python train.py --n_layer=20 --d_model=256 --n_head=4 --n_kv_head=4 --head_dim=64 --d_mlp=1024 --vocab_size=656 --activation="squared_relu" --norm="rmsnorm" --norm_place="pre" --norm_eps=1e-05 --positions="rope" --rope_base=4460.0 --rope_fraction=0.5 --qk_norm=true --attn_scale=0.172 --bias="none" --tie_embeddings="early" --parallel_block=false --extras=["some layers without attention", "local attention windows", "paired heads", "value embeddings", "hashed n-gram embeddings", "a smear gate", "an embedding shortcut", "capped logits"] --init="trunc" --init_std_qkv=0.0257 --init_std_o=0.0 --init_std_up=0.0257 --init_std_down=0.0 --optimizer="muon_variant" --lr=0.00292 --lr_mult_down=2.0 --beta1=0.95 --lr_head=0.016 --warmup_steps=85 --schedule="wsd" --decay_fraction=0.932 --decay_shape="cos" --final_lr_fraction=0.0 --batch_tokens=32768 --seq_len=256 --doc_mask=true --train_tokens=270600000 --steps=8259 --dataset="wikipedia_en"
Each number is 500 + 50 x the weight over its row's rms, rounded and kept within 0 to 999. Layers, rows and columns count from 0. Numbers have three digits each. The size before them is the row's rms in percent of the matrix's.

# q: layer 3 attention query, 256x256, rms 0.164, rows 112-127, columns 128-255
# k: layer 3 attention key, 256x256, rms 0.156, rows 112-127, columns 128-255
# v: layer 3 attention value, 256x256, rms 0.161, rows 64-100, columns 128-255
# o: layer 3 attention output (transposed), 256x256, rms 0.158, rows 64-99, columns 128-255
q112 116:494465594516552518459495466509463534507471588589498510541498496474541452504466557477452467473539464456562500507499499518468459542441582585564571604557519537453470530478499519447404502526440506411449418598461488521507496545645469512518424489559502552510477446420516481599503516499558498460506505471554516550497470519410545496447596538505536558500563522465455563524508537542544533505472
k112 101:509522410420604528514514561564490575492497501468524557424490458490427570508533447514510471455526467468538550484489545588477491464499552518535591452498484483443438547517548475591501526518569465471521440458431640466508489473510484499503501467558448513457467524421514506448446563477454380445513548548509484466515447557425505440572548423485521542496448622470412416409541481469574390556433
q113 115:510515489506497520400490521462527528467493534498498481487537291534542606512497443417538493497446505481419616441643525546568470440541487414497576553483542565566485485478595456457601492589508473504420522520490443548468532509477493449551468450506438429461505464500532545548452578487554558474539452474445441508501547532578417506562433424551562537579528473533518485454358447487501501470458
k113 103:518493480492493430508462451582523453534472535461607502484475593416503596505554583532505534532349458518538466483533521403559441489509548480493566583483526501487510509575524476503397527534486395515466421519461525471486518471419593462441493494473523403393445518563529499558525506529529493558463355528499436582487493506418520484476521538513573547520449466503578558535500464381583418506510
q114 115:492466469589515475562518487602543477447446491445601560504403487512475512491601442552565578507429508447460501551506573435558485516569503611576471456478569485493457538493355412531557441502457545522536545550574502441486525428461481485538488423533546542518568458519489447480489538522525496462538515534475496474475399536529452541566428513429446469395563584528493435489449507576486465487577
k114 105:506557472467442410453579524458509510452580487534539574471564422498502431499480537485528532554488461433479509556548499457470490488457472531510483626581520485477546576483434385504489503545448527422489546446586465527469540505515487569582534478497501387468522521600573508467485456466452473496480478463494417531533512402540439592471497568364460517563470475539575533482443436543460607530512
q115 116:490475492544522438592454521454458498476499516505498347471453427439506524480490470576491550386455584498475525499514495467470466448481564540459489554541541524478411425536488472514579488446547491472547541591515553429457506498514567443510495474341534432564429509535511485497489442448473498491465531476540460559627525512472487565537484543479554516533521501499478472533423435620476547529585
k115 104:609544415568518430545453485466471492627524420521437480456488432392459584502477547515508502521552535481487520568477520506481504471479518514449512463473580400429470529472445484496422506563523508536362595539394501483480397483521474543516562539412515492461572453513441385546541589563478594527482448406492491521401514477460502512458454590437421507465514483511485560480452479478485459523541
q116 114:495556449530401541456517513538535558523506482463529476610462471435466529424524462536544489443488532539491509486466496502573458537507490489542520483608507586516518544507585568531457480444517463546426464524488515482510484455555484606506503559464481547522617328444409420580528508527433472493571472554584496452443428557426447546539582485442490496502414499575508492426414460463553605449526
k116 102:510469425504612543486569414525487527440547416493547554548494512570515469471510554528499485458479482532526490602451569496400458508406443460467576471503448513425501435505475503463506433525553483402522532509562535449492521502450610463538480435521588451496462579533511498497428459471453497442499493547499399626521538504488528435508544495485477478585456471464515466466530455431517446478521
q117 117:495458494513520561551459535487438441548495505479465401539479552580557522375499388390512540494496496494505438473445471515468526534496404461483462496458506501536495512477634410503519521474503459553457492470381565461442551565564492515580531501436486502542489461473562479444497479480550505558355513618544495489500445461483532455482496474536378592477486586513457538575493463442514492437526
k117 105:479479491500428462517498518528384595469563545563550500592580682483588489536447465492487540412500472441464471512468545460587533517449451473471536401543557419457471469442522552476470504516543519517535527460530542514492483525425584555471448587527498503451418556532508567520465507506431494441432457503501541480473472608506456450481483522496499567549485407543499439454441488461457450467510
q118 120:537430484440412512521412505533519549477601554545492506442509459479478492529399521457552507465427590500467489487529492478526511456460553520473560491492444474568425546555539480489503527567423517495507479413562517543554549561501454460530563383514467455434518473496474603518521493526544578515431498374524551505565470497506552522483527398526467455478489478596504505485461449529487533575481
k118 111:517480488460598494446467493504431367531497446456529473629409460416570443513451512540426572538427488468466472489511469573453422506556502505510489605456507504495472494512495590533544462482505522445564547576470453496514500554511491492417575472457490502487577482582521480494548476515515492521473558472398541499527479581424478466509397442466560527561483502484546556545573533416490538556508
q119 121:539459556451505512565543405499393481532520401515487496478589511475487533469544561544553472530472480530544497487495491461527527598458566488550494472465493503429397567563554552512486495446409531558585481489455466442564403533471437436431481434443474535467544370511530529522627518427531469480612501530442514550492536411525467491524445422500543463487483480554488519477532488587542490480525
k119 109:572467572554490591507516585554551533470446420390500450497506411558501439506464460551525360427551505547513448530428503456566493488486636510505534471399438375579500519461472537466551564536519554496536467536489481467426413497530497532472541552533438464598499598465593538485511486439480610468567536502512477427530457540468522502519524426539567541451488459486560449428515458479507568474471
q120 119:511480510515446464478520514412468532522465516398471412457514482514441500447588438533454509488573468485461467518431515450458498531432572475496584434495458397429529490559531467492394503471630496411540547485513462472491494493446458428465458575555475500520493518552487554497439528516466568531534428472460503575497545593511555511444439556537545510533462523581426572550521497554527472499461
k120 103:484536581520508479552500486496527471522515454511535536547524452445495513542502502482472478494459509437529528532444510506526448463543529559400558546511527507486570477493457602444506432515540625547459482497569519521531486480534574475432551455472520529507534564532423484489521460467444498507486468489587547622416579502481448549496511481496499455476572571493566498572466559510619468467444
q121 118:557453402503453613416478463507558501485456453569554508521581513624552524514597536534505516468439436556468564538461555513475543552548465552394356396465556519534543499526592476541477437485507540433489598519375514463458492470586477478509426543516483588539455633455492537480530536518500464579458540488477509518509664549482526421484472485487508493524426505466581511591463449563501478536433
k121 108:496542490443525494548428431475537513534454477505472554458549499443450510498519547505478484455584512549475531538504573414511583555521538496510456445451416523471493501502416571543461480534399512528481480567493587413544515397539515448492524564506588475518506413414522490439445524508532504470420528454448440552538479500502507543522494455533496513533409505533561473496455462520508429466459
q122 122:528428553468503517493506498480480600481567529549565542576578497439481427439431430367491491498458460399493400431604485535530453564552522495391547478445459472485479512472410598577463566548526487552476472499568604473524451465592454511435495510507474459551547467542538515547570453439583446481495496512675474472447433593517415424563468439518501505414502538539441453551533370518496484595531
k122 116:528508404441570505452507496432531445434477534451616576573466506488488451507520566508415571483506497464453562521561511555436512547490436548605583524502487509421491473435461520521566505522444464428533405544519503546469492582488527446523397472549507480647468414538632532461486540429501542570446522549510463497448526579503516455470506500490534455566540468471628431487517560538487479482527
q123 121:477538558534490446535525489441449525515585561407542420489529471458563562526553450634573534492573477515502469585453579447560461546576476525524497405590429567514430514514562475462470526596426464404510432480521565464497522535479568511504461529517471536455494540441472545600593572521478495454543512469429329480445462556547507473502460480531438560456526461447449485506548529470517412576524
k123 105:513419564520404552606447537471498538546434495572584482402406520476521491467597567487403480507494494460542398433554577511468544531464519504543551491454426479483478632490401568601460512573476441562529551567470507512458482499493411423621456510416499486484467495517497522467530501492530577475579563553484366556435477500512524499458431564471526496531466490411463516543548550421588445472418
q124 112:387584468522446452490538492545514480523517485452565437559496483561468484552579533433410430414592583544620435459449483578550459496445489553500445467577532521572538528537506552498515457485529507517549541536486575508539576503458479514458466501386493542549565531468538548496479518559569444358468512497485494524441499455565549569544508488551491572492506422518440540518439479517472414554534
k124 110:626510562528567447550492493526546524528431563419469504567499510460546558436462502524573527478533538491465442461532481564400455592569522459543546416535545496512402500446525598489534524539499488528478544526564522420491495495555457517493540527400463563485489555482493627531540445461477507487448549528468529581442444441571528485467503510508460515485490441467456541478457585460392528428540
q125 120:544517542523400535484453526500470604544562543493483439586489426528400458527484389562375437456491552507502521544479386506408432561420597515505535510559504512560449518547553497504470459400505576498427440484498560492479534534599528553468400511438519431489480506508580500531484537520480460560464529506495462523536476498479437443433467526380441597602393494519487559446517487584506346486501
k125 107:516439493534562540485525489493486538439565552405575524499507480435478397540495631431481509419599456464506518554539470531529450493413609551504526401447503464485526509451563489554481572450527498539497609578465487390539543503566514457517489474459473560594527431543417515484410492587523477497493523472504468597462465442404509443444490412508423466449552564494530456540557538510512482489484
q126 107:492478514564480428410605513470584438436520519511495610417442495535506515519583593389430554445581464569488472443443528465445450450527538495504530522462599543569480434493527393566525532534497550504505509608526431496544379490490516419572446399441560476477493474472460511428454484562536444466443533498489514562447492546523441449507545435442440442399598490584470471511500520524439601410488
k126 100:578442522516431410496603647574539498466461521559495508525480549520553579492527496534549468409500452438502488567509561596532514451519580424472436441515512514544489448533558470500510518536550564511616548556457596564481449573494607512511524539441555446465492447486546462504566453480538446567471501451451545501482464442504466530440485489462608504522467573595525476531564499479516555594549
q127 117:429579611525481515530526466572373442490453469486572479524513582506496545544522406497518491534442469448536548510483591526474475473503456646467591466444516437542447497533443448482514465517487514548561627472509433494628562573466399479486492520450533566594443555406467471515576543520460503509576493455436472478533440496454512518482466549549526412509488439530572434471573537485486439550418
k127 105:438511466597441463504441525458481542514565503498464486466532424493532517500509464405582531472449467448540480531482460445465484481394634522523575607488515477476385548538486473499518449507485488410477414441491543493425511412509576504476479525512445487535558431487511482387460474534556573537466642537441512543457419516532484585495558584398606481507457536569521508543455519520477506525543
v64 121:547549506486510492578498524586451541516499607498509582583533479606472504518498541481479531532494534509526545550531445481449449640514479435418425595508510576544454530520633487441552572506465511507527509439541507496503533437516482386451618461463506476584496404476502566457547533448468620524506470411510488428511504494548576530522486538474443458554492521530542552466527405552492551510507
o64 114:469537478536423529550443536558468554517441484564553480568460405514468579477582488555497592527520609485457529447467494399492577513523520487474425512594508477492528524554541406412423509520462594487609615491447580535470580614585484402494547557484461497476588390495543467465636498447526539483421476456399573481488565553542457491480481507450486531477526384459575530558470492543501513454547
v65 116:595487495537501485470390479479410428551581506494432506515513493440501505503475419486525465496507575491479426484483565510571492500490517617461514479493512454445433538450493521485476557580592472510426539521519485471462505547531475471553575497507436589369418483494450417498603417474499493438592502582550500442536538508572570442538506528455457578423577473522553575499463464467520536420526
o65 110:538526504531490520479409491444426500456506444545438492615487557503543481431504393477442458430487572466482440594570503427582586494474531507562518467580504444535440454410447441419475530495434519574477494554526434427414516453497484594485489487450406559415426526513486533437472552515572467491473470472487510513471544531546490454441558493488504555465577509453543509462507556474511530372453
v66 108:521458506498570554529453469354439518497545472463523468533435594448524496573567491500533517427518521492533457638511496571519547497448516491524446437445482480500495531581604588449540555394546497479494576411554570469467554514515460537481531462487549511442429482498463428495476521551489478465438513560498480447430475442513455551506500515545476484544521541400554506483452554500501499512579
o66 103:519507479404528518511398396437466493435491520538501453500447544555527436392547592557508491512479504541454478554543552510464572536516490479486480497582520549508543461509515564453491452427490594533444444469519511510492533514516594463523465451486528463377520538508537458571518427465442428466524507434514528458437594441610369578500600588546508494488397405457477568552513584449477617551640
v67 124:454531488528455528671441433486468588517452490504517544536511553424473543506512544562460469435456504436535448497465533533508421526419538376537445479504449481557523466476452474528615613498463551521640482495498530457607530394460530425554535489416507548550521401499459534526460473566501506527506435532492491563564491588434500422446491391531533542483591521501513499481515480429499587526460
o67 110:446470445472559491533515464432506480525533465517517471494523489539492493476495564559436516430518552405573423555461477536535456518381497461504501484395492555442512418493504512534537550548484531479496507551463596465581596440517477524500438514495424524501544516549528472417538491520473511483524454487489439573647444464461491477505445444449453511596602500518540461467531572522515516408466
v68 120:486600402519539539521492431401466491455444546514465667499490571486440505536513552495432581515520487536470501520500468508519544496491585610519514451464478449498511530432556492518508467525501543510470472527666442468479434478486460475484550574432513412417508467430486478543468531510555530494470490530526416549541401471460529520502498608550470512509441495323502512505477431508616501526585
o68 109:580544387498557475530386481353580576435415573469559539562475539403492577492452586520489590442452505382439429570474470486526476486456507499430485577547469484554563465484491408565438545494458559493515537455567485519495537483515519420474461470438500534401493521612426525531550527473558514519494475503458496536554473418528560641487569538513459559491412475517472617496460488501578532492461
v69 122:551450510457526491405526530536455419433460551545449562407477443515471463499538500480614462429556494503548439464536517506497522425559436539525536518505546549513527571444480463583462572514554537590526491463525458442526478559490509542468512451439475445515603563446573496531582615486472496538491465466510487608628467452445560501491438558500411513432471509489490543485494594515516517445410
o69 115:484566542450461538476545500524502495579476515544502554457518433516453517640461492537478412454499483532508569419460475494415495407511501551512460465532557537507478541471479468513499485507465520612414466606452438533488628432563412578475483475483395549531598416476542448536525542511493495483523448533551497618507464465479620412547474567468423506445497449482504660430516475555485486476552
v70 118:411554551523500456485471508401546462518462496608481541488493434443516499442494551501505427492497590533445529430474445474434495491421463460346484466459517404551457563574482508524492451523441555529455544614455384563529541419530469487562507458548481437540407454518440487516499523499581415476496532458528539497501497409599462483472439510464464509539510496506473453595447529531566503516522
o70 106:529606536477488432540546468516554457497554529611533547427545468407478425524537420506546556541490523462541470510437422464527534455465470569458541396432519469465459523502390520532439473500498586445459501473487402481526477425487405470547484464537489454430469486522454472509448538457560507456507533551552513492387497475527454475479517495529468460488480473476541446572469514564547468559498
v71 117:510490554395477478578498561496462467413506566532506466470481505487477481496534563599559532441500465482366463495549536452460532550477465514492553492503465543577514519534517520460514458481553414509479486602472563459450552451527340573463504438551416530635556572410519531522566544468535558575517419534513554523535485520537491596484475389509481500519472532521480496472484469497517482464496
o71 110:470498538517540471621583461484489486444534456528458510498453511571498481534543492476434507485491533500506489546528454494486454502520522605547564527445438540445580582500514414509492449489506417493546455454384477497369519490586339517468487484433543546581575542538539591503429471504517495559515466532529455487448506457489530622539495459466511519493493568522444465582470455485489468487522
v72 123:596539527534577465561507512526498495518500534548541505562529627536514517445454428461532532495535485506480457454532530573498542362540465451508471462535519530555456467456455549541455466485605435531463530373458450520551492414650525470484540526566463501411523396483590488474512480534594409509548535418392514481527465432379487444452471554486419557586513499545578506448556468536500488504532
o72 113:472493549542462574534510612460494455497505515523502441565507522435476522499586476478532488496545558573504473547499462510506607572618572438471497432598488522564503469472491504487526511523598447490490559382549458529537481413539454426491533422531516547419512485437554299496454455496478497464448518502522484520485467566487498532495527509553558560488514548504505550451498478508514527518570
v73 119:467615499493551467447491540395448511475503515490520540402493437559496486482535560472532541491502487440614528511494500430520498520470492480472482462374470516521439499536523563653495545453521483487570430489494548629479556603490519436469480440609451578461523649472498478559454345473576438531470526528524492387508431562466548456513520437518443481496514444548527611593529528471494496469513
o73 112:450539508503525446395500509457439445438643506470448542300505460595524463562467492500615520586520523545559513589525494431439465420460485483610499467462462533469464467510496544596470529479594488390531469486467544520487556562444476497592532399563520624495538537533524484487501369488516491447520537467546437468503505436576511537463450478577526524493562468537465493540530453534546440492528
v74 115:517492535383460505526468458476559493545578416532534429523571404488465554538398469497532481528499486535490377473412521519496485518488467507508506491539541552522529496550465523517532530475549437408435482548538512483527435539499445558502518459467509535520521604517457481557525490476594423582508493547543537555497410486547540492470501439504504478582488489556573530596411552488458475419568
o74 103:489537491442424475591534590579547464448518417564467566483519354483434528608500542435569443590544468530520530537473568545558467457527486534471511488550484523547467438488531560502425460511512530464458485491537394448459477554472529511459421472407500517542463591598417537522499452552567480515500495501556529591397486487520506474475485447481537498524441504558529557405442580569494344480548
v75 119:548517402542479564477460552534535523537531488539503560534457430447445484493564577501492471490480563514517464509472429509448520414429404490513509406487538543506530523506486540475554572383512560531436517469426533475522553466541566534519474470510518544513575489590465503548536477526602379495512506676424454559538535541501464481446500542509533493413533632506562543503435531543542426466359
o75 113:394506489574517525455477499513483498524446465502497537579439486480495507567493479548512512544486481470451463467470522535524575505399466446406505413560543446505483433446449577463496503447618472535452584513428582463588550490454580542517458501528505474570507507568469451551646479470530454483521494520505550524548537457516427394560593509501512511477543573483594634441468579520450436501445
v76 122:467510539623482510513526431479477602527440535403490521463644515508396505482541488509560490500560610540453463521459445518575520470444446557410478456543495473525461470432463554480383517582550452599546542427487583506499467454514503501560500497426498576440563454540498567494509508537493458492472533512522506490504492417427462492428533543461574426477528521506423552542530562496475482496448
o76 115:521536466637409432548526449454546453507437433433542510443545489477418494531592438531523477510514534527475455570458460520507523430511532529494436468437455437513431495475562487507411479591501564527559524411450552528545431429500550544466487399487491516495551437442470460509531569514463503530477563488595518417568484437443471408557452509532536407530479525493499493451466524513454497554499
v77 105:499461509441595440481582505481469494451470551520472511547521538492510542467585469458444480558425507577460518467538530552436531526503530477526577495615486530523446479543529534482566550457485479510545479442454486473487544517387519546548492401556479497465501393499509544449560645464391482535520497497410492478474466540410468546575529486399505454482548417554576410474457543515450516494576
o77 098:502484553499537473473570493430482521522340531463395578531531506417523614467563515485465491492514510495535451437480498566458532508473540524551530578523460563458368441514497525577595430412447509478511534463453541494483537538507528531507506595469440419460535526409453534478605507573529496429542571517468480534516407454434478549430544474526637454469450456489540416461493530488446594456533
v78 115:367438465489458523463497511528569465476488527557527472455482547513532553385556557561530414536449492549616500484565479528562491527515483488521519500560577464576429540382465441516501536571523543527545466442499500509513500525499457545498480512456491433428454538556629509528452397480491534478592420465556414477501533366442500470529579481537576437510524524446570391459489479436590451524472
o78 110:419420477468393527478509453580564544484466491585557532539500514481506569438502613635535429481468439510515467463457496485460411536499606514483477477556505640542517552475467524438454483456434488495490441537614563554517569446506500543517475436595428480412515484498541563367485414499442485396518387453542474461518545407480552545504522559480563486381518498527519492506509562530498444507558
v79 124:490540507512485471522467538418524421570536532553546554533526451495539523535477496472529562482515562494476455472402480464513425496497584486475475502573477571460463374439412495540504542561568495558479426416499575478486539507469493506550465559498400462500482468536491532527487417433496478434534508470465627541423535474591606550568436516524475492593431476481491528433530493401462518527474
o79 111:530440573475466470541460505463583424618504508535560547475485451496412374505560524480560569474515433411499562528485433472474473513540540411516516491568419367523479390482444495562558499461550527539543484479490498439477490503443517485453544481572415436504535558509521456516489468606611428493530601476476565456430535479572496539517511474509493548623458519445506487531567549498483482481453
v80 117:504371536520390477454483511476436503501568504519442580442488593489624584466433465472449477608441492473500431501538506495389536446476567541543478488562613501472466537497428515426523647465547481505506482544493426523465418505487586494512517524476573506499458461466584540456605465450465477488571579550533516524551538440579522495435460478488551467563449461433499526551531567356460546445416
o80 115:486396550475511398524509468467417547513481537555378477555455467466534583461583442508541459594415456480438420534452471502486480478469504441478524564553553475516500430434439514472515571507493465552539567556539431483474417496566498568573522527422591598427491412515589490460503581517513537508570495498501473479511592440505531522429391457503586437527439430474564507579512530491508511482484
v81 124:534542490483472558528424466533506507417546456520415508389518488469631473430525499508509488496407464472471524529471449454562457462472495443559448522469501529429446439448472504532558518482478502502459558468447546495545501556567467587505487489502533459562596513445517457496475487582507511533505574439520574462470564570498454509429518427533484598450537502369444393498533544532458503395485
o81 113:494493452553521442506476554531471508536580499525444515488426498506544437427459444524503578458431480419554573526554479484488411483515515448542383460510477513480465444480453509628519534522543491495491515489520561528442565492470540619488410528516568415512519509477507465492463430490468433508437560413424578486463567486520424414477516463539486505493497507462468501542581496585457557412506
v82 115:431536510506483525377449460584473503431477502461524499553489515430434433483395385529618484571536516510520515471412539455441593488516501476544541485522529411535432475451493377422468450553513487470477547513566549497522534447623545517512447426641516512476512531500413481451513425411497464507482482500479532533535498515598505470546531544543564463472438464518534603439453445466575570498443
o82 111:425492508517439590441372449478450495366438404525546403504546521408469541494401400543523464618578514522409471471422475528429519540458474471527499430479454412505469461538445470419510531428532457491497482594496497465533520558533480504540513476480485470553469613458445502501388531427505445477474591490490553550454527598534546441434489542571540537535521473489563473493400446595511497471464
v83 117:480533498521619557478493428529446524541454458508471507454533523469570565596553520611545533465490578472515453469512485506557464484420498401485510433491480483536464517407500499491506566481516493448486476489540471446474465472480545484512495596540496576410426485466441599633425558447509433531560499498548535441551493524435470546513479525506567556454519535491544482549369598482537416507518
o83 104:487499449536587512393457428521544499514490522467452563554497508536627554587523479545566587434442556476529515529590486558568479474437524420526464445483588637554454494409466536509566466595490588473495436451444521538432382483453476501486477603525475458499457511475486530591512450503475475510528428556593449488492489497498462513528575601438496465507495571551539489535529570451512559544492
v84 120:435492503507574448537427549465435525481467439539590431419456488529533503527437574504463465488505537524484487420519458500436467353473523477592494401478498539514495404520553494491529532598509472513512491433477465480481589466546511554475436447526401500497423491528510456473537537518423449453421454549476498485413472502507475527511559464447603555516437496541478540490449494516575544500523
o84 114:495419590436511534444550562546483537533521519408554530458459490451566435621442507478509514543458551585512497521390425422451497443520538435533424413432408540460559510572478481510591449525469411523473496488454435470473492535486498478461378432507436516431463453558503452472508504568490455443475456516489462477508529482515464500527520410494505521535369496475490458400481466540565527511553
v85 115:545537543450538477466601452557416630433491492558536486560558480548555578561612491498436597405519594622483472444517646468469527544482550497512514479509477381464480539479473507511537503447582548530478501514493515435493475549454598474492479597533545463489463477412499432412573512473593540479474418517604486506480456449553564457465578463524516468521559435528532530481402481608534595578527
o85 114:520531531457566485462581430512515505489478557506492521523592473454551451490500523509438612414505493534524565550526559568458525532462580458506543480421518394499539576513437387421544489475540530563495516547534474484530544501522571519520532542594456411537470583567442445465471467454561599513500423554508411435588489386465572402439524492494491514441495446535551591537481524575499495490562
v86 118:436624468539433502525558489542514616480514395500487517457517459557507452460557532554493486463506512382497514520516553546477469423634463537424476451598554542428490478556386459525604470479460523546554519469432506492545487546525429501527467604531578561525534510447528533506427471525469490550359483434476483445544488498472515541512490588499424509572476504592501528521495545413469496432520
o86 111:453533511504522516523528407556446414451540531478432440441596501533511520419526545448543496489577504474483529432501427524502454500522521477495431401469494457418452379549393419494557544483523557447490538440459530434383514442502545591553489497511542394502481433451480451498527444528428555421494480440523465445528443469534468551433517557557493495546495577466495503499564518502447437427515
v87 107:517497506543557542524552539568563479546488370456569518511467492474545443500439470517622441393432451488487533456529486498557461486469524457502507432433427539566492490585581506462390510450495498543529540503410506518485461500560643501529485618568519540503483496511463565485443445535453462495488453514517558481497520487554497531527473556486450550545549565397474460463560485486446481480533
o87 107:511489448498468552455442512479614565484506413538615573453481510528540455475477508560489453538469436467494501510511617493446519519556496394594562458568489547497558480509499500497482422408478534567530540439495521470498446513457501506503457558484534524543512534474471487612536518456365431463534481492453512476484429610503415536542460509533573473451494541509463456464498409467503541498553
v88 122:530436563477530551513450467561465521540517480521501487481604459540535471546512557521473445467516548528616570457494494496528527509431490528476482578583532393411387465436611464606548624479511475476520615573511540518474591430469385598519578585510505485442507468436540584507424474537520488505515490510510531505342445512470499558461533591507502488505488495540492499466496555511505556456586
o88 118:527532510532515622511442539395504465477554409427465380444538402546548488470510472570519510517496496510491509392432507529548574492453487469609480461490567539501493548384625453517470451487596538508473542476519422549406596536535545525525475540550552523518482412550473511520454503481505523561500482486523547450471484551516544513495524535412527574458414457485479461503543522539606508494549
v89 107:520418491589439506534460533463602496570567548461484545499460540546444536579574520467625558476546417421578459408532521503504475487564510504477491498456577561427430604483544477607553487502512437434466593415537506479532495528508503531416454475459499522498378471534513518546419520566559464527450461423484395437534518496405528470438473600563511503390462472513521479545510533461556532527483
o89 109:558483444488481493500399578488505456436547416518518512482511485491465484466538438497546464524596477373549474492499561464433540575587533478434451493541549529437542493449566559542458562493515552500436536503513500494539529564560461495457550457456471538484415519490507439537464484513452465478486487475583422482489437537513415540477517523536514475453457485494462574494501549446530564501403
v90 116:578520454494495534534423513464543438489563508439521451486470615444484490473521453505569510561507601513525623464490572523632517581488449472532501549498496506472552468427443519534499467543516533575509492513504471446547443484437426444455449530534503524565495504382528466489539445569549508568441482468466525457373491517513497486451453485534418488506435534517593606500456483511537542568482
o90 107:517513375513516464479547474423524408534583494418478498464417541540540514422574433524546535509535585513438545531506506523545493568523450559560460541555534447537554554534600588518435539537537503504545544484485467504474479464458431493488514591504552484447420547461585471533482478527465552553455528419441539484463534521460529427456509476508517450384548562477541553524580561546578569499462
v91 108:431466470526474483438489494455566518526389502461528536518590480510482566458413455491425403518473552543578560508521472445564483501518492471488467569450551472463520442527609461517555495457472595563475474568464496516546409367530461432406545566565541577520509494512454463468489495440479599469568518456539536508474460379499462520500584465437666541500535494471523431478446525496602424481453
o91 102:517492477531568550457424558439522517546344453404465508534536437416476520502508434490447511478440521526530527510564530459572380474587408473471541539505561469487504520501467446482542503566518497505529438448488410403617479430490499508445406591552501515575558456487425537510565472407508586484529515549508524447568503449506450536494541386541493608495589593614514438518487537486575339406461
v92 117:563561431527539434454486499437515444471502469467520470531561597569530426520463534548479496549629472551491517501553442482517463519467513485530519466435511491512542421547570547507478575526585493592598559458595468517531493541505461459536489447538509599519565505486481587562556438492432478525515530464486595511580425407432418515455480419458554452551534508484494526492433468504504535479409
o92 108:495482479557476621492514469440521535485405482409482507524514584523497416437441453533531589570489538592480423569497499378425460449488587433534572533511482469484528475486572477529467507465547473513636497463535502492465523507428541568489484491512514541563608512466513600543504468606569426528598563454439489609511497417562387508540488548511533555506544483496481503466431520421488470449426
v93 124:510503540472506426411506520553468552493452524414536484504455552482444534411481495470519524471433545569488590494515482509523552488469483442319449453393556607449424504471425478399517517506506517548549450471458540472500497408530469510489527447486518507566460523483495545520495502464516400594445544549519479490493524573526555482473535546432457396462430577404466556527451546479563443515470
o93 119:488515453554620515506492469565447480615540535438541349431510586494432592548477475463511583429502540498508530443532434513470520580530490521429447558422502552423410498476480493504542577546474531535492471454437517500537543346484460516485528452432468499516404540564473530503474414566457452465505439551408515527452534475480502504477470527400517445527502519421569422445492574458453452510501
v94 108:503522521496445476547497513464605475505549480527439483573581518438403400482550480570546518463402494515588448502459479372509487515460534496431567579553499537422529379533571516534471518487453498531492460560387472428517604407488527458492443407485542525544455537470491489390456521556476498478491435486465542464509358472559508547576508507528524533572448463518459541501479565538478479520491
o94 109:431525453539482524472534479555543471498559479512442517474487532467471421504494483465442545439545462446546515539442519471548531500486526513513493508514531500499477466562616570470594444601517486447479489468519488540495447490468514447480482536537634489549532498477431473532535465606466654521483445492459541542476541489471451459571437444485414588531421622443477542548538505491475445479490
v95 125:498544558446459579554522524521473515474576527539502514455549478523422480460418520447554472609580562541517424474590453494572510400413498501452449434371550464405571543463466446543474510548533456475549494465523551465443484418521478396516556533421496429534505460439480456495516515603489471496566548430532491574592527514487528546477440472402543494550504474475484464491407569476438587421566
o95 111:485571466495461529553523531541541552462490546468422515388483470502501429377448475503531512508527518516551471453518500489612488444503543581497497399452509504567400554458502541593450529463495481504591450470552507528435503514522501457502550511380510451496513445536537430544508531516516492486488406516498490646608544534479399529486525548450488481555362590465482411532423518449501540495511
v96 116:435534531483450499515379502551474526459505549536411504459594496418443512511423533521439537516490420490563507512535506528435519532543421449518413457430513498461533508531556552520506539445519447450469563445560555506526441558563480496502456440497489442458552484454501479579617510500486477523591536485545543499473509486591551499518484489491480513502481502518423475512442458575605415479472
o96 115:493562486495588513496390563508432499450409614601474539419486397474479531522474462409452493473482472439638419432465527446401559531551422454470492486498544594503438529500484547550437563482579470604527520492486612535487540526485447573550432541486549503412585464519415467540511498472534450487542500557479552476407581532590476460608446482498514419536503467529441429515485391470484455522418
v97 118:458476466541493559529562513488513544411451443522494537449484545583441555596508524505555464506481425481453442476548582396496562525394518458450419512490488471520522492586473486600523563434539344409429451483465499428484529444456467477517426417489581449479446499482469557530480541450501517474518455608508385452500430483477502515443455501512495438590465550424457504350476491514584604500439
o97 108:458426516464511430536478469520575540483467474522557470419504511543576527574484609531582609437510523526476485518480542512485497512528476549481454465567564472495582467464506499498583550524558504450547507610495497501457636503491414481498418500416487578514512589499489525591560560443405552423545525563488500477563484484483531479521338522462550477505475433484471564377423562466489557504477
v98 113:479516578582481462503528468421543420468474514498447599424519531566488483333549531557460449511480494441471383474479482470493465558511460531512501439532457501524501574473462545559551482507516559524463503458438534582598522583451382493531556472613496519479441426529463524489437563481407501458438430524550473503484499524461555454491507482494468519544495458534534555499600480473499445447496
o98 107:538433532543378498457457513489506435491416486490455585552551566546496528453455621470430537602562552492533464537461470456511520506457496439522490498421474461557494496446437416555495570471473514484527425438496517464499466539507397563385460395426480483523373460597435546476495519515503554501494441510418414555562532539435505520472458543574506472513418570558402526479568469508570451496463
v99 113:534485358488474527535485461455476435493582504493543447436429541483532462478402540413487398479467497445474446482498485527465528538506498555471512400567550495479534432518506435438503519397438578392520487506520544474459542534428507542452570606495402549478460448570639537553520526491441550487511492451467485392470511530599534510502576462435514553565549497546423569434589501528482500476533
o99 102:586473443496552450510540545523593532624479419469439444518516508421505476494504491416495398567506503403508461453494496524490464500426476498658542480503534550465486456522473503529540480478405453480571500470456514481443459507560445437536498528483408442515468515595656455524532530572493597498451510440431413441454491541624611456491552519478527462536434535580483469486557440514451410507534
v100 120:561489567551613550488520555550559531525485476424488484450473546453552484502520541514497542614468439439530511503546506520525425448465540488455512468531429462557526444551460646576521464473379466469527508539544485479491521443417493491479501523491484567485491502457438475500580518474524515563576502497495462525480415550568520583445459450528441444537515515435558480496595481481444522476522